Part of a small language model's weights: 4 heads of 128, local attention windows.
Each number is 500 + 25 x the weight over its row's rms, rounded and kept within 0 to 999. Layers, rows and columns count from 0. Numbers have three digits each. The size before them is the row's rms in percent of the matrix's.

# down: layer 4 MLP down (transposed), 1024x512, rms 0.088, rows 346-380, columns 384-511
# gate: layer 4 MLP gate, 1024x512, rms 0.0862, rows 347-381, columns 384-511
# up: layer 4 MLP up, 1024x512, rms 0.0934, rows 347-381, columns 384-511
down346 094:508488469514489501479501529497528445524469462524503479487474525502525522510523479513466469527505487520488470480535542517499492520499509496491509500555467473499502507480516469487510496494461506508507486497478501437498512530441495494502448543553502500485530484471524491547510444504476483515487509488497486497511497500493469506548520503490503538494548516469488470474491505445487502462522
gate347 097:489510460515478506491510476495531527528504533478510497498537496493465464537472472555487466502480494495520461501549478477456504449492503519511520497485507462463498464495540481528507536542499513553464477517452494495514485507475483492478512491476455498496495539479534494512520535506552514513442525529512498538471481489473473476467523516498529490526488522465474493496525485529452490542496
up347 096:511513490534476486475471480501479517491536511496539519498501494452551539489512499483487550519525461502472492472495530568501496509565497471471481522497465460461423508528547479491499441463464470437508497514487526510506513512537514521501476470499504503467488461455498531500495496479462460499517474510516452461503516524474507483531520516538452540528493494516493520473525510488528490497518
down347 095:513444520466486540515472471508475539514523502495531450516528505528568517436513502504502478521497505467498484492476500447487494526512506488491484470497503461509523498525466550488492461496502523451503485503526515502533503496497515526520471485493538500438465518517480517468504481499479458479488480511506543497465516487462483504504507446535480525488489491505546532507465470477521487527485
gate348 097:486550480545542491479462492483529499496477486533461474497509510493527506484527504521512505487517499509536489509511541510485458526475513451442558469561494442509520504503498501507468497477496503499465508458534419489517534494530487464533533509539507502492514519483490525542515461484526503479545537522501493489462481524485475540508526545504511522488554490525482444529440542506507503528502
up348 097:524483486487500466503484463472529484493467539519496497467496515478517503513515496518508489521458492521494501498497532535439520475501449481445521557498493481503509536530483470509532528536541507491521474525482518490510491507501504498511513517472492488515497508527525525509460497556476513513453474496485501516539512483514489559472519523497482439496487519534546547437478477506450536458502
down348 097:479528515541461484537521521520481483445482482501511489448470515520494485511533497499487530464511477508526501491490450526539431544545492506481520482495482505478499538491512509457488500515493500476540489491533519510552497511483450493474497480521532477503515467490506534456510523462470530467507480474476449486511526479468501551465500508474465511476491491528478544510470461487495492472546
gate349 098:489529473510516483493527501478514537482490458480466477530510464499530511467507527461508522482514443506490523502514491492535461530556489475520475522516485490513512503457507442515476506547533510507554480496484509446494492517483522496494511542525494521481471506456504516535499505491494546461449505505529522489455497448509522485525492504486492501457534523476438497510482475481500512527522
up349 098:527507510502463499509517513496456471527476469470487431494491520490500462502508469440505455469521495503515490477514479499530497516523543486510481480480509519514480511515487485529492498533503543511490498501467543508502500511466455520547499494493478514472504520497455466472471506471484497453521459535487524468458532489475542477499505512525481511501541501504517477473495475551495503483501
down349 101:489528463526484477506471478505474517462524475496512440480491512474565460513488506541508517468486506507500517495531453494490518529489545513552490444454493485511496526541535528528526534505481511470521516485488495531484517430485455483487505505473478456511502555479486512515456488437493532473534476486513510553523506504487481502529534500541496492559488485542491477403516512525482504480550
gate350 099:466528469440480511505478519513465478485479492488510516459505508497453505521495489498515511444509483498522470514520461497508514500539458514535486518540493458465512493465510465482510479494474507502484500513461479480463502523470468516507525509533484531520520500491498506489513526502509484537542492450453519502552415487524512441511513474485466488514476531474489483494482500521502517456481
up350 095:487531483494481523542503505495465486507517532516529522479503507523466477455505523542468396521511503449514492487523504508548512444488530494467516457459494565497500524494517500509498509508501468515525491473490468528486467450517519481493514485526520519556534467484505552490511498497468516462516492546522477525495484475472466500460479506531505488498507475490455520500473498501513489486520
down350 100:509480485485478482477528492518510495505502496468481468499527548481484464532489480482535468460458490533516443462502477498511471488510512481474496495487489524472499531492483517522488544530508489482470492461481468519483476477453506516525545519499482516530491453500515498506459511506484481489542515498492489467468559506484491499534490445545507490467488507525450508537477538449477434520506
gate351 100:518529527537518542484491475543543475529483544462509538499517512496456494531519511526511530525517434485462558550492506485492537497493530494495506510505544511479515482495507495462509559490510494530515520477463484442536499493499527495482498486492480472523461443518500496503487479451513524478465482500511476533504511508478549480528466515498507494507517516553515503478555540515495474514461
up351 099:476488492485549533473453498513483476498465509522528498529506501468533513552525504515551512514466509475519456471481475508494488475473516495487460536455507537496535499509503516520527549500492444498503477516482500494503506491528515496533501531501503473518539478556527480465514521485502499517474485503474509490519536475517525496494496530508474460510515552489504500495512504468481537486516
down351 097:501507515457500560500512495514521495481534527515502523525492503554479496474497483525503549511535445444497522531487479490489511496478523463492500537520527487527490479522492517506516496506540472469530460509483503515502504516474492478525521492500470494481502542491509518499480554476509475534535491493486487507510497503519488508539486535458510455489550487509512485514500520494512456491498
gate352 101:512477480516525514468522510492473482512480501494465530502486514530490487503495491527522523486487515529473502475472502517549499490511546455495559503533498499472538521491496518524495512510462501502420500538522511512468508486504500497528532546506487458521502485476498524466498531516498478503543518489496520488481528516441510507521488488465545503461545511512521468483484479518505515486464
up352 105:522500511526496528514459480487533535519524512508547504522496494545496503515510518489504487515496519517482510546519511492514502491465521506522483482473485468473505438488548512495510508486524505501532539475475531488490481517506469492540522494528515505499455514478473519498518511500488498511513493491535498495536480495534455498500515471523500477492507480511460510535442491459500505508492
down352 101:491486534453484522512511538504505556513526524452491481518507461472526486503478514440486518501516498480522481492511515491470470496500502551511495490457534517511482481522496455538491491502550501480535454503501542480522487500492479507474465499471530507490462566513501461507479519531510571509470500489545483524504500493527512513483536473495520486524467489481486507496518538492493510494557
gate353 094:527524530493471471515488529530497523499492546475482481536494495507487486511551473478489484457475505506542490502505510502519462480495527495506477492491514462503504546488503495521512458519505539486505552509510481454515521476491471511483515498467524520487530516480498529510530489507516470500501516486480487492492525507511549574497491512488505465537485517489486506485473527468525474442514
up353 100:485492490487504459535511517507542506576508515476497520459492530471455454500554508494508486526540459546519516506519494509529516503472543493525526519534513533523533502482545510487481550534499492489484498505543484493537466493509508554484489501553452497531508512450470523493494504499490492517485451468525519468495484467445491519484499536507458525488494488466511507530511550504490521509515
down353 097:480515540501457520543450527503522521495537504488539499499471531504495475450483536518489507510517506553503464476500505511516495519476508498483457480535499498514491485509486509514474505522514506509490512503480515510479454466513503514478494484483486472518442502499530538519480514490518521476465465483521538500490487475488481459499459493496465508490464470549484494495491519497477488504520
gate354 105:507492468494416507515507482479491482480496513512526502492535488478482490519487475542559522479527505474496547443466520548463531512530496450493521505506518511489467471508496508532503518502517454509473506499470500488510495492508500525500503509492518482533502494526499492526494557480524474466518499510452477433501538441497512463472487526431484468480516503496473483518512523480486525475474
up354 106:486493500551508503525478503534495458494517490508479530482483480490464468473507464537512503527463503511518541483457503476462472537477496530533506491486486459526481515470533474527539522509548457521505486521475524475482475488518508540491510470493461491541505515490479532521476500471475553485478520472540524507477507509526471455510475508529486513460499497515507446523511494530493508532482
down354 105:509454463482531490531500453536509516483508520503481466468493523486500505551507510480515490532503479485450496505529523571493522514547527498486497538513503514483490560490517483532500504523523493532509462535449536499513529474455500498512468515507457477541492507459506519508516473495510462517495483475513515492476527542503487501518495512471538484486532524520505507491506530500483486526525
gate355 103:511493473490487480476522466491465515477484501513527471507521490481575512500535513515521515526538492520481504550521498488539480481484444486477542520498447491505540508497527459498502487468541519452459488491507465488509496465504503432512489496489532499528569487488515506476512492518485503508482539486528461504538488535498513495479525487484538439505498517523476528517521499490529529500436
up355 105:520506500501494463519535510488463498495476521524501484486487460499484485527472491497541430472532498476485511522496471538538512448490452524487498523499463491526523458530446527503497531507526471504466467460514468503533505486493525486451529494550526521523528477461485517526516484480507473480487554506517438490500445485547491505501491555514491505500497514497545479471515519507508473495455
down355 103:496433449520469526549488520474491492501473493512502523511509500513506491549499483504486486523492517533527499534533505501525520488513488512505505524525440493462510530490507462495503521472495507507470503504552522496485462528477481480515504504485469527509516509478466542493459532534503524520492502531487473513497486515497501492504508508472507504533473542499494484497518475487498452476460
gate356 102:494508496462527512507526524516497535506495513535513490493526486484535503531468521522528459455494543467495473487518503503502483518512507527511492457527496445497505515491493483532514500489451499533473495495493510512498504485520479474488501466499534498480468493510506498458507546503523491522492504484508458498502507531471501472497486512467496514529576530488499466559503485500520538504483
up356 103:500476491466535494498491529523494507501534524507488496556454509544574546502489489506523471461473526510493491496516523481459528468519511476514510520525438522540549455542499508546497478559461541479481464505480512502501474539468484530504521510479482519484530490496538526495511533512525500458493483489514484515515482512477529539536469490493481471454508516490526502461486475493521520506522
down356 105:476481508506520521495504481511521470496517491490478505483486459495532490503518481469470466516472464528449496489490505494464492481490509500514494521520501518543524471501522510533468491561475512518534457465497521522490484500512485533513523462476490515492509501482536496550479556512518509494484513534473472458547497470505459539546521502467494529448504480505529492469526452517530534478517
gate357 101:511527474493500488476505491514515518491471545489471535459467503502532482501535496460479492480514554493510493503493466526508428496501473542445503525472502499541518500520518542504530492490537483507501468490497533517521557484522512499523474501511453540538523467460476489516525492488513552512510475547458481536448498499523531505519490490505533478519496534515507507517475497484469495464501
up357 100:505520523465531486515500488531514526475525502481514480515471451511531484480453477527464486484501525508479504514509491512516518521510537525480515503498533512507499514545501547499494515469510464515547524527490545505479477494495434508504470514517527483500506533484489468526509508520487520497503482510519517515508499493528511486490500482515524511517476493518499493519474510512508515522507
down357 100:490483522508475515460548538505512488500497518520493488520534509464496501450459497513535522497484538512462497479501535491499510512443462509524549493470467465500496421498531480475475511553489506495483480470474498483497511504489481455470504534512512499535487479543487508522504496518504487514501527522540467465452459482512494506513488520486489492486507480514496475512494454480511505501511
gate358 101:507528523505512499525495478489487477542512452512488506463497529539502520491475518498539506469443510467448515544471517462500512491526492523541502502550528511468540461475500480567492507516499488468475543494517498479552473474469514483499476478467521502515484478517522539483497475551460594510534484525491477537539525457504494507489490481518501437509494499483464487470518513529444459515515
up358 101:516488452500505532462482441482502484504490472486455460514513479492480496508514485501489520495468491494492519511500515528477501483512481544504505482535508502540538534518541446482536491466462474457480465468488485511475462486509517514502497521489510522503430454488453526536492495484481496527494546520524540492505509474519529498511483443536493482574483492503496504541471520489592499496485
down358 106:490469494480498524500489490512493543478486452539526502472484492506470482462530486465544473473513494535483558562533516521497517493563486483508494529506500519502493485509530459474450518507514512457465453499509474518531465524471503516520530542541518509495477491483481501501542516486473542512521491488497443526521534469510475492496452472528526504477532473482528487528524497461489494432526
gate359 103:506464500535504506469513526526480567512530533483493497463525522515453484523475498553524448507505465522490458498498506521491454468517507537555515520501515486461497491470451510477471486466506532527478525461484523513468532503516496519471485493452516501470462497523530495487506494501503496510487601485490509464492514504503522491511466513536460534494540478493555486438514505484483488465506
up359 104:516481519461503473510468497499504458486471506501497487497520502505505510469475504489512443499476512497505486518488472482494465509521519495513543462508487496546521500558541486532518501517533477529514488521493500516499525497494539516497488513555490448500522534475439515460501505511504468468498529502548478502521471455534500479497516499525451508481500462474491515466526524485475483506500
down359 104:460494503503549518467503535577532509514517462496505480479493482501505492531506530500473521470507501471507513501480506464503479548488521455515541472495473456465537532522516483513517536448474509541523529471475458513537510431501510516539545491521440475482496512545543511518504491450492519479517492495504484493528475495515535470472532510460488529524485488500466503449502481492540495508508
gate360 102:487535487500470537495511467474484443500506517478532491458485488511500478495492502524472508493487457555510477504532533501488489504499480470510512509554509512500464508473538515512518474531468505474518524489517560489482515483485523504448493467495487484498468512473517502480529527456466526506532493477492479493504468487506532448478509496471510499490537540449505541479500497547518527492489
up360 099:508525476505482546491506491551489470463505494476503512487500539511501528449504512475460470513509490494477497473518523539508479504505472509479478490513476467520481477524497501454536498479513533506522511522535494474479527511504488537442535474485529545522536509547508485500492561486496516548493521558496474506568527511491476503436513521470502485503526552524529534486559528504498497473501
down360 101:486511507507492479475515476491513532467524462471474522526560485472479553471509498474517502512478438510483488494544484539457511502524503503504552508508461515509455489498511469464496491507464494482501503489519490504493551474529519488477472463531495548484486505517511511486503537509525486545514535463473501553531479493502498554521500507488496490495502527488515539521491488454517488528506
gate361 097:517502473495508530461501457487441548470478534571541498513494471456484492536510542457492476487480472518513506481500520531527545517493482525526509513472466484476570499469501536528512499465505537505446490499498535497510510510532482547444485507510475484534484456537498480505537465490509499537493519484511486459530539514528504492469493494521534494513502497493480484470479484526492455511528
up361 099:522502465507499539524475523500530515483488468471463523509505541489474496511505493503495483511494505504492476478476481496501522527480504463498524481465499508502500524458514510475504498522472496531475506493518484475474506515508496511494480511507534467514506465471537551463489484498468506483511494475532479465489514467499478481509525496495492492437466565520511525510488510459499527475521
down361 099:522497514521507500503476526480527492540539458478464503501482508501488511511506489518506446484512506465465521466496453490460497496532490491502510480499506454489505492508468535487506531510518464544500494530509461489550509480541574489552516508492505515492538472493509561460496515513469476490552505519509502505475503500533470462528510488513492520491516500477510505510484499489492506516512
gate362 100:493504523494464521470467524465554481524526547496473496495472486554501499537502465475501462479531490510498552501518543516526506483507487526572552515460530500466489501481489488522464529499445484453504543527504488491511506567550499507499522495471496521493464533546469477559522472506515499502516487473568519511507507523494534513484505518495510469516477475501471509496530482485471470474530
up362 100:472496483573483501516455512511530472518494529524467481503514472511495542503520497488499507538487467467481505495541544476495498508481520531515516513501523499557502484480505540465501429468515520498455488497501514515512550525494488476503496504488494509522473517541510469487464534449477503449503508508493525469486535491507553495462515471497509511523473461498515479431461484522506470553537
down362 098:504484466488511503498499523504498470516529510523533504474505489484488495479526542454480447489530479513516496496532490517453513470488509528493507527533477493488506504462542440487471517531547507517539463518459542479534504466514457494483478516480459473494492466493491537448477529519505479524491493493495486477491527531517476467545475494522496516518505473479514538518497483495547502513475
gate363 100:488477491571457491487511481540486544539480516529503487529525474487506515457461536462493484511482496501500485532539511536491461512448490558503505502470507479510486516480500484531516498507467510490490453522543523520520537505484508475512473497498510456516505506507505513515462464476502523512517497468466487528471558495496528531467435490495488469526521522485509486509478496463522489529494
up363 101:496518487494467502512519448488530526528506479500517523543537491526485523527501499523479507518482522492467476480513527483484527440500495518498500509505506504502516466529524507539511526490515476499511500513466519514480537499495482537475529525507496477458517479491486528435499528502439479481472511483510496477523481505478539516534501529502479524466528525535527514504513493499503504486523
down363 099:504516497466481512506499445487494479497494498503520511482501516519492487503535529512461504492497532529498522507481535510503523500528503497500469456513486464531525471489467525505488534482494497474469470468476520475473487529516497510483492460511544481457512466486491497517522496516483459526506544525541510478525483539494526534533490522514515529494511514481522480464505528556523485503516
gate364 097:436489511495497456516491474500499545442504493521519483513490484496497480489483518460500540478516507548450468508567484483510525468491518484550599488557519525490489507490516516496511468483476515477534506455543474457499511524523482505499551492525506544548518470541492513513524530531489476516551519480463486530497534504522489498502478497506493567505477512500520449518530489500496518510487
up364 103:492482540486491502518504489524522474533492548492521487482529463488527466495508495535506544505513526481506499507498558530504487471480530518523515521506495517511516487499482508515521479525545469512488544489481464523480507547499451462520506467550511539493506518542499476511497448505504514486490505577492502415482514505551498492515516497502500453515461501510542492523486516490469499486452
down364 095:476521502513527510518490530523463494504514493523537475489469482432519495489485497416492508485512521458511468464483563520506518449496499488498482543493524514481524474469509484502530531518490531464532450463502493514508506525482497530454542487482508481470512494517542525500466479480486552464544521490500500490460483512473539498479483515487515478465520496502511462498488469514480463484476
gate365 098:488508442487446524514523514497517493494547507476519516477487523486517473506511498476476526508499490484516486464503510547512503496420461478503506518502470502482501554513496542483527479493503513515500502498463482473507485513482460472480466512455497474522485489561489477493509468441509469499461501537535446495497546505484485460508509513464540503491463535529511491482493474513506488511549
up365 098:472525537477513479512482490546492493486495528549484528537505484495478525475498537515510499488488492515489497528539530440483537484505508449500507503483572547502511495499476525507503527516495468516490512539514517484515543481555470558511504484492542501482494462491444546514456496506490515516478511503524489508507484526507541531487517480514536514487503489538478519493495490479465482471512
down365 102:497522534539518516530448537513514485559498529509449494507478475485477560523508524489515506527541514481512495531476485474514497505528521479495546513497494495519525495504473503493481511511497417481555459506499546514478501490501516512493487486543500481478510510492518496492501530504488526510492489487534517475449504524536537493511502499528505529508491499507486490488527518505513520525473
gate366 099:527477500548502531511521542488481455513485517540498541478519458467500494522533502503476497477479512503483476512456479497521458514504486521510508487516496548526501509482482475489519516513464482513488487506528499472502520471498502439475519501448537495475564481498505468514532533520438469484503492533495459478505512504500545472535499475470532483491507549502493463488492463531509483495500
up366 096:474507473563538453456507532473497486467482488539500474453495485531488493471495499471495493500514517484507477507530509499539482564545509512516513505524488497496492489523481489517488534472511460477498533481500555482499560513486510490542525516497503501527505516493485501484464500509482529512485509499504503476467436488532531511509522490532480513475539474504483473487478435520483489503524
down366 095:525473485514505499532511496489495562519499491509477511518519490474503482501488516517536497485505532500487474500535463526469495484546525539549493527500541499518490460561487436502477450477498479515538511461479553546522557451468511496548521485474519480516531497481514495485453504508478469520520493472481503516455533459489477498497491502488506517490453483523535509464476521531486493471500
gate367 104:465476516503498503487493498509510505550538485483495513479508496450487484481551528504477493528485530502483515468580483477508488494491442512489480516502466505452476496547501528483494496497535504501466513495532547502521469538500502511512516468540505501497503512469479512504474521483503478544495475502449479516497461503515497547500479463512554476479534487478491444501490530513457464527529
up367 098:474494557494522512472531515499510514487478452513460475447528459530448481541544509508481513543527518487503559503513487484517503518470480519495518503498506466456518492476483530495515476510463495502522501510527435527516456461512497472510532513543492492516542525528477489515505502470482486514518533518455529510497497525537553482534510518490496483526489500519463505516527515519533528483478
down367 098:493495509492534493533512515536479505491442500467507505465499491498467514489467492446489536469473490524520497466479477491552473525499499474491446534509507518533517490509521467522478500474543496490507503474515506525492532478524553477468542532496475491513499495543547477498493514504510506476526486467486511524470502531489507486473511518494489466508441495462506513545488455526483511490526
gate368 095:507493514495495453530518530459490508479506560516496502501493500491496488504539529502472551514489513523544501488483483554524516487508507472544494533487468511493521483486460488480440513531495477480528492493493515479548475526517481486542465542545476475481529507450462502481507498517476458493493460502483494507534555496447478570454513523516551487450480527517523488515496562522538485445472
up368 095:512502520550492481512521496505474491503495477445495515499448491484470515485491508523510499473530488512474524509491525488519478562511465519480493496446488474511513502495515458480511504524516479487529515465496533491489476480441470500476489496493491494498528522548519513481494423509503479536538468490522453510543510501486442479499469513548500516485525500491528504534483544483489476483441
down368 096:511472504500497521489458497493516493478517484483500510485481461498460497487509485516504446507517512495557486477481504524423515512535521512513533525500510464494513484499552476491494468506510485498504471510488481535476507494465493578491490504452518462496499490509506484465532522498493478544489482480548460526483554482483474516502466506538487513521526488487528490533497504562504498493530
gate369 104:496492540540481463441497516535558459526491526490482528476484472468532527525499496476504476510564529488513500483509499529481491491461524519498506532556498505512506475522529531508487516461500485492514496526511491526487477468461483508469491531478534453518517490493503474492480495497455486469520493494420491500481507473522520513502516477476541523465477518506483489515511482484478547461475
up369 112:489539511448510468489502506498454487480537520406494525460518520511458441519509511526484512501499492513492539498467506475533528463520532461465523476506522519496475543487484471520499485528497504501509475496525535501488527539478529491534524488532507475463465516520475545452504515490494515520481516522500515463501475526473510505521486559507463471516489506464525519532485487502531487551503
down369 107:483545518490496541548486501496526536473535493507477513515463547473466493521566474535496492477477526571480510491491505487523504528509471450517506436494496507501544535506508489504499512556493503494484475508482481441506459513496528476533501521493515514472470528513484521513554531476488494475479489514519474502495500493516488515530450557451482505521468514509493458452501512501525448478481
gate370 098:523479461487537491481426446505486510486509489500512450531526533541476448533535507487495481536507454536551447497480487532504467506500536489484475501462506505478495496478519503469523535514510527473467502514518467489522515482472494527492508478482494505512518490501512435482534503530539484434536509481496500441492457442477498477469471447475509454523471525498465501474514503465493505515514
up370 095:484526529485536476484480482484513442500478520499484512529532493536515497509501491494504506485478554476515493493522483468490462515517475467560502524523480465537483498507512548509476487529535495542523492609498496549511504504472498517525475507471504520532548493493483534495553465487510486488531497457517520492510515500506491487486476535504486515508492496524468495492511498511537505479457
down370 100:498526526481458477498531517531480486546475486465450498466492500509520555508487463475476523548500519522468514539517512470530492482513520476529510504529487460540547524497475480471491525516471538483476491491546486541499472475495476513501484525534516494454495502494499512572504452507488513487499519491509510487502520468528503506554476517507532566484530478495494520512506477507516533528471
gate371 095:501502481497483468501479472528526505493492482470487508511494504554517475475521529488489554486505478542467516467527480511505496519484476477459506481513461511516470472459544481464491513485482519491490517514507517483497472515501496523481528489491489512480478469492489494473529489553486486507491475492537517484485465503495528511404521521505497509485499537457506461553492492527489481464535
up371 095:482435484505496461521469489487522493516513528507473520463502519518557495480480513531475454462478496470512512462513512479511559514513507529510493454515489496470496511463475507475484528475497499539463570521520499504524475473522478474511504541513517532509462489490485504519520488503500498471485472506492512531490567532493545496478537492497510494529514506488486482473489497508531518484517
down371 100:501497503512497538489538540537490495525499485510549538517502470484491498523493524535505435514489472520526521523526528483494484507516482534521519494516525493498479462513440474504510482488461519488460476520524458513507470460480489470471527495433521524463501520480489538514513516474460521495474497520491488489516543534526475549516484512481482473469497504545487504469509507474461495469482
gate372 098:512490509474479475528534507450498535521481496507514455513518521515483476508538480482500478486473553529488491507495498505492519521533500469512508515505558507474499514492495507498476511516496466528506505504506482458463462477530501481491495471497509475505489511542478516505514522471481462510491513528534506536489502514488493473540499499507521533498491466501524486497504484503495500513524
up372 100:494486492494522512495500507470530497513543469539474549490502498508487455518532519526511494564536508488472459525533470472510522475513470516522476502509506520462488464465480491537526517546518488546495493534493523469453499526475486501500536448496508497478510498488455538491493475477526460509517473493487479549504518514442475488480538502474503551513497489514493485510548484478512496487542
down372 103:507521539473485488503482521481508515512462455498511518477557501489483499501522514515478502539500528506556499541423542521482527521494480452517537482459469499518472491500463513535502480543514481462504500487489481477520453457525455487465523488479547480452520526508475533495502531490545477510509499518505464484464436490483443517500513510495510499489483511475512490476508498510506538499490
gate373 096:511483490467451478533506465477536495527451445491508496414507521522502512496506512497460475464472495542455511475497511470549473518460488513515508487499511494492524519510570465467504502483519496511495485443509492542502512493484520477492496447501481486510494507489522460543502491472496484490515427474465527485509512484500482454499506496521468480494517473518502492488473537519486523466487
up373 100:468497517494465527453484479478488529447512501481474470491491484509541456483512470529489481476511472521503491483508514491505526485535518530497502469491504494502502520518462510460509496516492472505501528502519517480505516490549503487492537492547507483493514526428509495508519466455477464539486491468523513473480514514511525503467496507470510528500499497518510499506501511474477468488488
down373 101:476464507518477494497546484475556497512493520520504491467557518495519527521508477505503498527526510478483471512467479546514489456520499460528507527525485508480519464495463526522490456481496484530516466510480532463484529517520495502477500500490535503485506500471556517480493523472486512508509528474501484472465551496490490505525542502496532491508505512488501491515466511465503475490506
gate374 101:513515472490467477539487556522492493522496502449505502528499491543486524523506541539504523524501516525529495483529511457516540498523497493474472493535445541503476486527465458495501511531504534496510469504514492499517500471505503515522492556471543512512537513503505509505476451489477448499502537485542481506479495528498502548512508507483489493496536501473467513474500511537523473483530
up374 105:531498509473495471506493520470534441502518514507503489484519478526491469522483528495536469516526465508508487516463493528452550520492483520508464489475448496471506544470509499532477506515515506469443491499477541499470442460489492580462548493477524517487541500522487502489474520505487556516484486513514482518557516478453470501496517514489504483496484499454487510511487465500507540479498
down374 104:495496501488486489478471451506487512532485526514491508428476487520501523493542512517521465489525479504520454471509489489463529526507468542537530500500535504546505508507529469510447509489506518533456530518491547510523455487497491513510470495499545500518528449506519477509454519534485517528502495499482523508540512521497478511491501492516429507479493491495475499522507475504518504464502
gate375 102:498499505509503499527532498503512485538461506502495517492506518480510460467530490546503514549497520459521478502514482483473556527512488534552534510448533503502502501488525497491483517463465496508485476492524482509469477474526477511536480483491478536506521527486510455456481503495507446475508480559482502533518491565488492498492500453501537468507476447515510491530494496539512500499500
up375 099:521505473457540528522486459471499517475536502509549468508552553477500481480507515488481488494464517520494504510522514491501550501546504507524498488497546470472483520493525532504538504494453534484496513505478485527515474525513469527514507477534511458485479490537522539522498513482506497449506474534499518514500471496497523498502483452537504495494494514508505502473521501487467497495512
down375 102:498546518495525454495468450520463517515492490529501465469541508504511525500494475509531479515496564552504528444546498503485563491536490497500550503490512490459473503501459496505535539550478511566500496556489449518478489502473463479512511493496506489511475504563528495521468492483499500487499504492532492507493496512516477524466532515497491533500497522537529525543488517520491493488523
gate376 099:536551448490478494501529510479514504486521526500447509509513507495521512489538476505476522494475516470506554543477472490499492512495483513518486484516463516527523522563481506509547483537471471489505535514522480473525466530535486505465474491505557501516451486496486498464486513534503484479524511481535438470498536513537468492504478491506501474479494524486477484482483495519520500461501
up376 099:548453487501487489484490482557501503525484460512528498527510530513473495494465463467504532482478506491506489482502524527474533494479527539497481485530482523545509529514519513522478511519480469486508528517537519468473508517516469515511511538524497488558454493503500473493477484521483548469464508546516475501527510479481474538464498521504487499503497525471524492520468467537458505561516
down376 097:508514499530507514501528488497507448500512560503525467500498456506489503533530449486540509526505489533504513500494507529473496493530484487465525540480505474488474513460466512523501516503489466512482475491482509543517473516490501505487499517545530489513524454489470500530511580509487441509479491467491476486480553497511536467499543498485532512499511508492472528533488498566513513489489
gate377 095:511531499502508482495513504507463499479488490470491518458469520492479464504527485539512483501490519529477525485487518491528509479503525448497461505540471492499503532529468446485519538512484552512519522478501485524488506544467497515497517488503520501511454479464489500459536453508456530559522482531493471531565479530538524482500523500520525508547538510532523501506467500478512478515490
up377 101:472484475473518493500517548484478504533467461495504476503517498479486474479515489514522517545465518533464528492516485440550515503493471495508456485498549505517488501498496492502487477527477492478523521544509547533532538471507543450480475482513508490506528487516499514491508498482496482515494519518490524512441485509521460504477527535519486488518479521568492491511537510517492427538505
down377 101:489523471474487495525514486524489507482494510498485540490505525520487494508485503514512529548486516476484501500487480477506481440485490508475466481540475506494527545468525513493457549468515500498521536515518509508519501482553503517491508488531503521474497500496512487482496481485503491562485441519491527478458458521489488526471545488499505516501496528552463513484531548487418486543521
gate378 100:505479514481486525537473500533538466494524495477510499514492499505499474499486501476513524524498480496511495502529543531459535508497507516486491504508475526479464479514505480500490553486464503506519509485521510461485501517509479526435513468527470508536466516492508483461497514485491454454491468439478537519499536522441491498523495527476465474507568486490483501518480468489477437493492
up378 099:523495511508440483512497518490471441469487494478485501497519532480525483475550495508507521476528529443543528476508518477437486509484456496500467522516466452519473522486545478480467513482533497501500471470492504498433468536449524491509491512477491492532483493502464501516515537509559491499508494529515534534500480546480505478510468529560511562518533481529512482517507531516514513528523
down378 100:527513454525503488467458495469501487482508550512543556495533464475503493497554524529463524473488494510507523511488517474532473485487461493494516490483506534515526512463509497494511500497507513493471485478488491461465451537485481473489466540520454486503538490476514539537471487525487537470513521500486526481469501536477522511518484507499538469516505474501538465503516523484486547546528
gate379 102:528495538452488525538495477507530491503475513516492505502486466555479517499495515538515490521522457489508535521503517516491458486518508554459570533468512533502481510512509524465479476508440491565512513495487521500548524508504483510454530480460524529487508503528546499494510494491560522468525491519513472521481511477513467533475487517539505479489465519467502475538542485515498446522494
up379 106:600509504468516509505463479462521537474519474507491469528501519545518504483523530490495491484518530495461489498521476482499506514503529446488504519501500517489490484507524496508490503487505503468463519506492518489505554458471467485491507482447510537509500478490512515511497500477520476504536504521513515492542552554522492498536489525504490456477507510544494510528477459530485450522493
down379 098:526473471491487504490518507477531515473467442497509502518506510523497513486520499548516493500520478521495470498475493477519500506501525480524477495510520470497460530557536566495492461500498494473485501481505514444499519493454485515482540499515525534508534506539508517523485512481485463487519514468502468479505513526478527459532458532486460490509521504506503461528465471562506495527472
gate380 095:484497509475497505523491514470503490495526503524514491488486464494496474531539505463524547524517547519514500540517509542516462473504488486516483494478535509537502480484502489530507467495498525501497448493496485484504460508493478512453484493541486491480503467510551499518540499438485483494489526480480487469499484514494485506515489517522521481520480486528460518494512457489541542556530
up380 093:477451502539476574491520483467489476495530496523481552436505487486476569527471524508477573499507490513478499506465454495463469464497532475521505537483495499480518472533529479479543543474515487553504521469510533490505513490512489504538533527516469540497469470484501460518456504444532488483466518541491514492490476470500493523516482533472512484486487515462512491499518542500530466496476
down380 095:513489489492527519493546516538454528474478466503489524480488509493521457505513507483552482495524512510455456481501490486475535501465484499496489478532491521480513510452469467513474519505512499506494558506494521491538504494483475505505462477482508514505510490506494550531496481507487524508486516522506486511508477499501481473498481564522503517448495500481481501506501496486469499540507
gate381 105:509501542496456484514451538466518524537450468480490509472505466473464506515486574486487501541470502541489493505515460532516476542485554512502514507495544521472520522465500529517530529481518500481505444498483518511533527490492496496463487451471482485519537507538463469499526481498512474531501507506466475481502477535506485512475492479476524513494524522482476502532467575505504490490493
up381 110:485481485496502490511478472527510463447481487491490484501481512491458537535508401484481480547550524445501523518527484488489533480500518431529522488518475516556494500472461505494513529507519540502536512498482465471495475483453498469484476523531551522535478495462543505552463524465495471492493472495508470491497521500452502484481522533509510496523484549486542505481495474534507539518518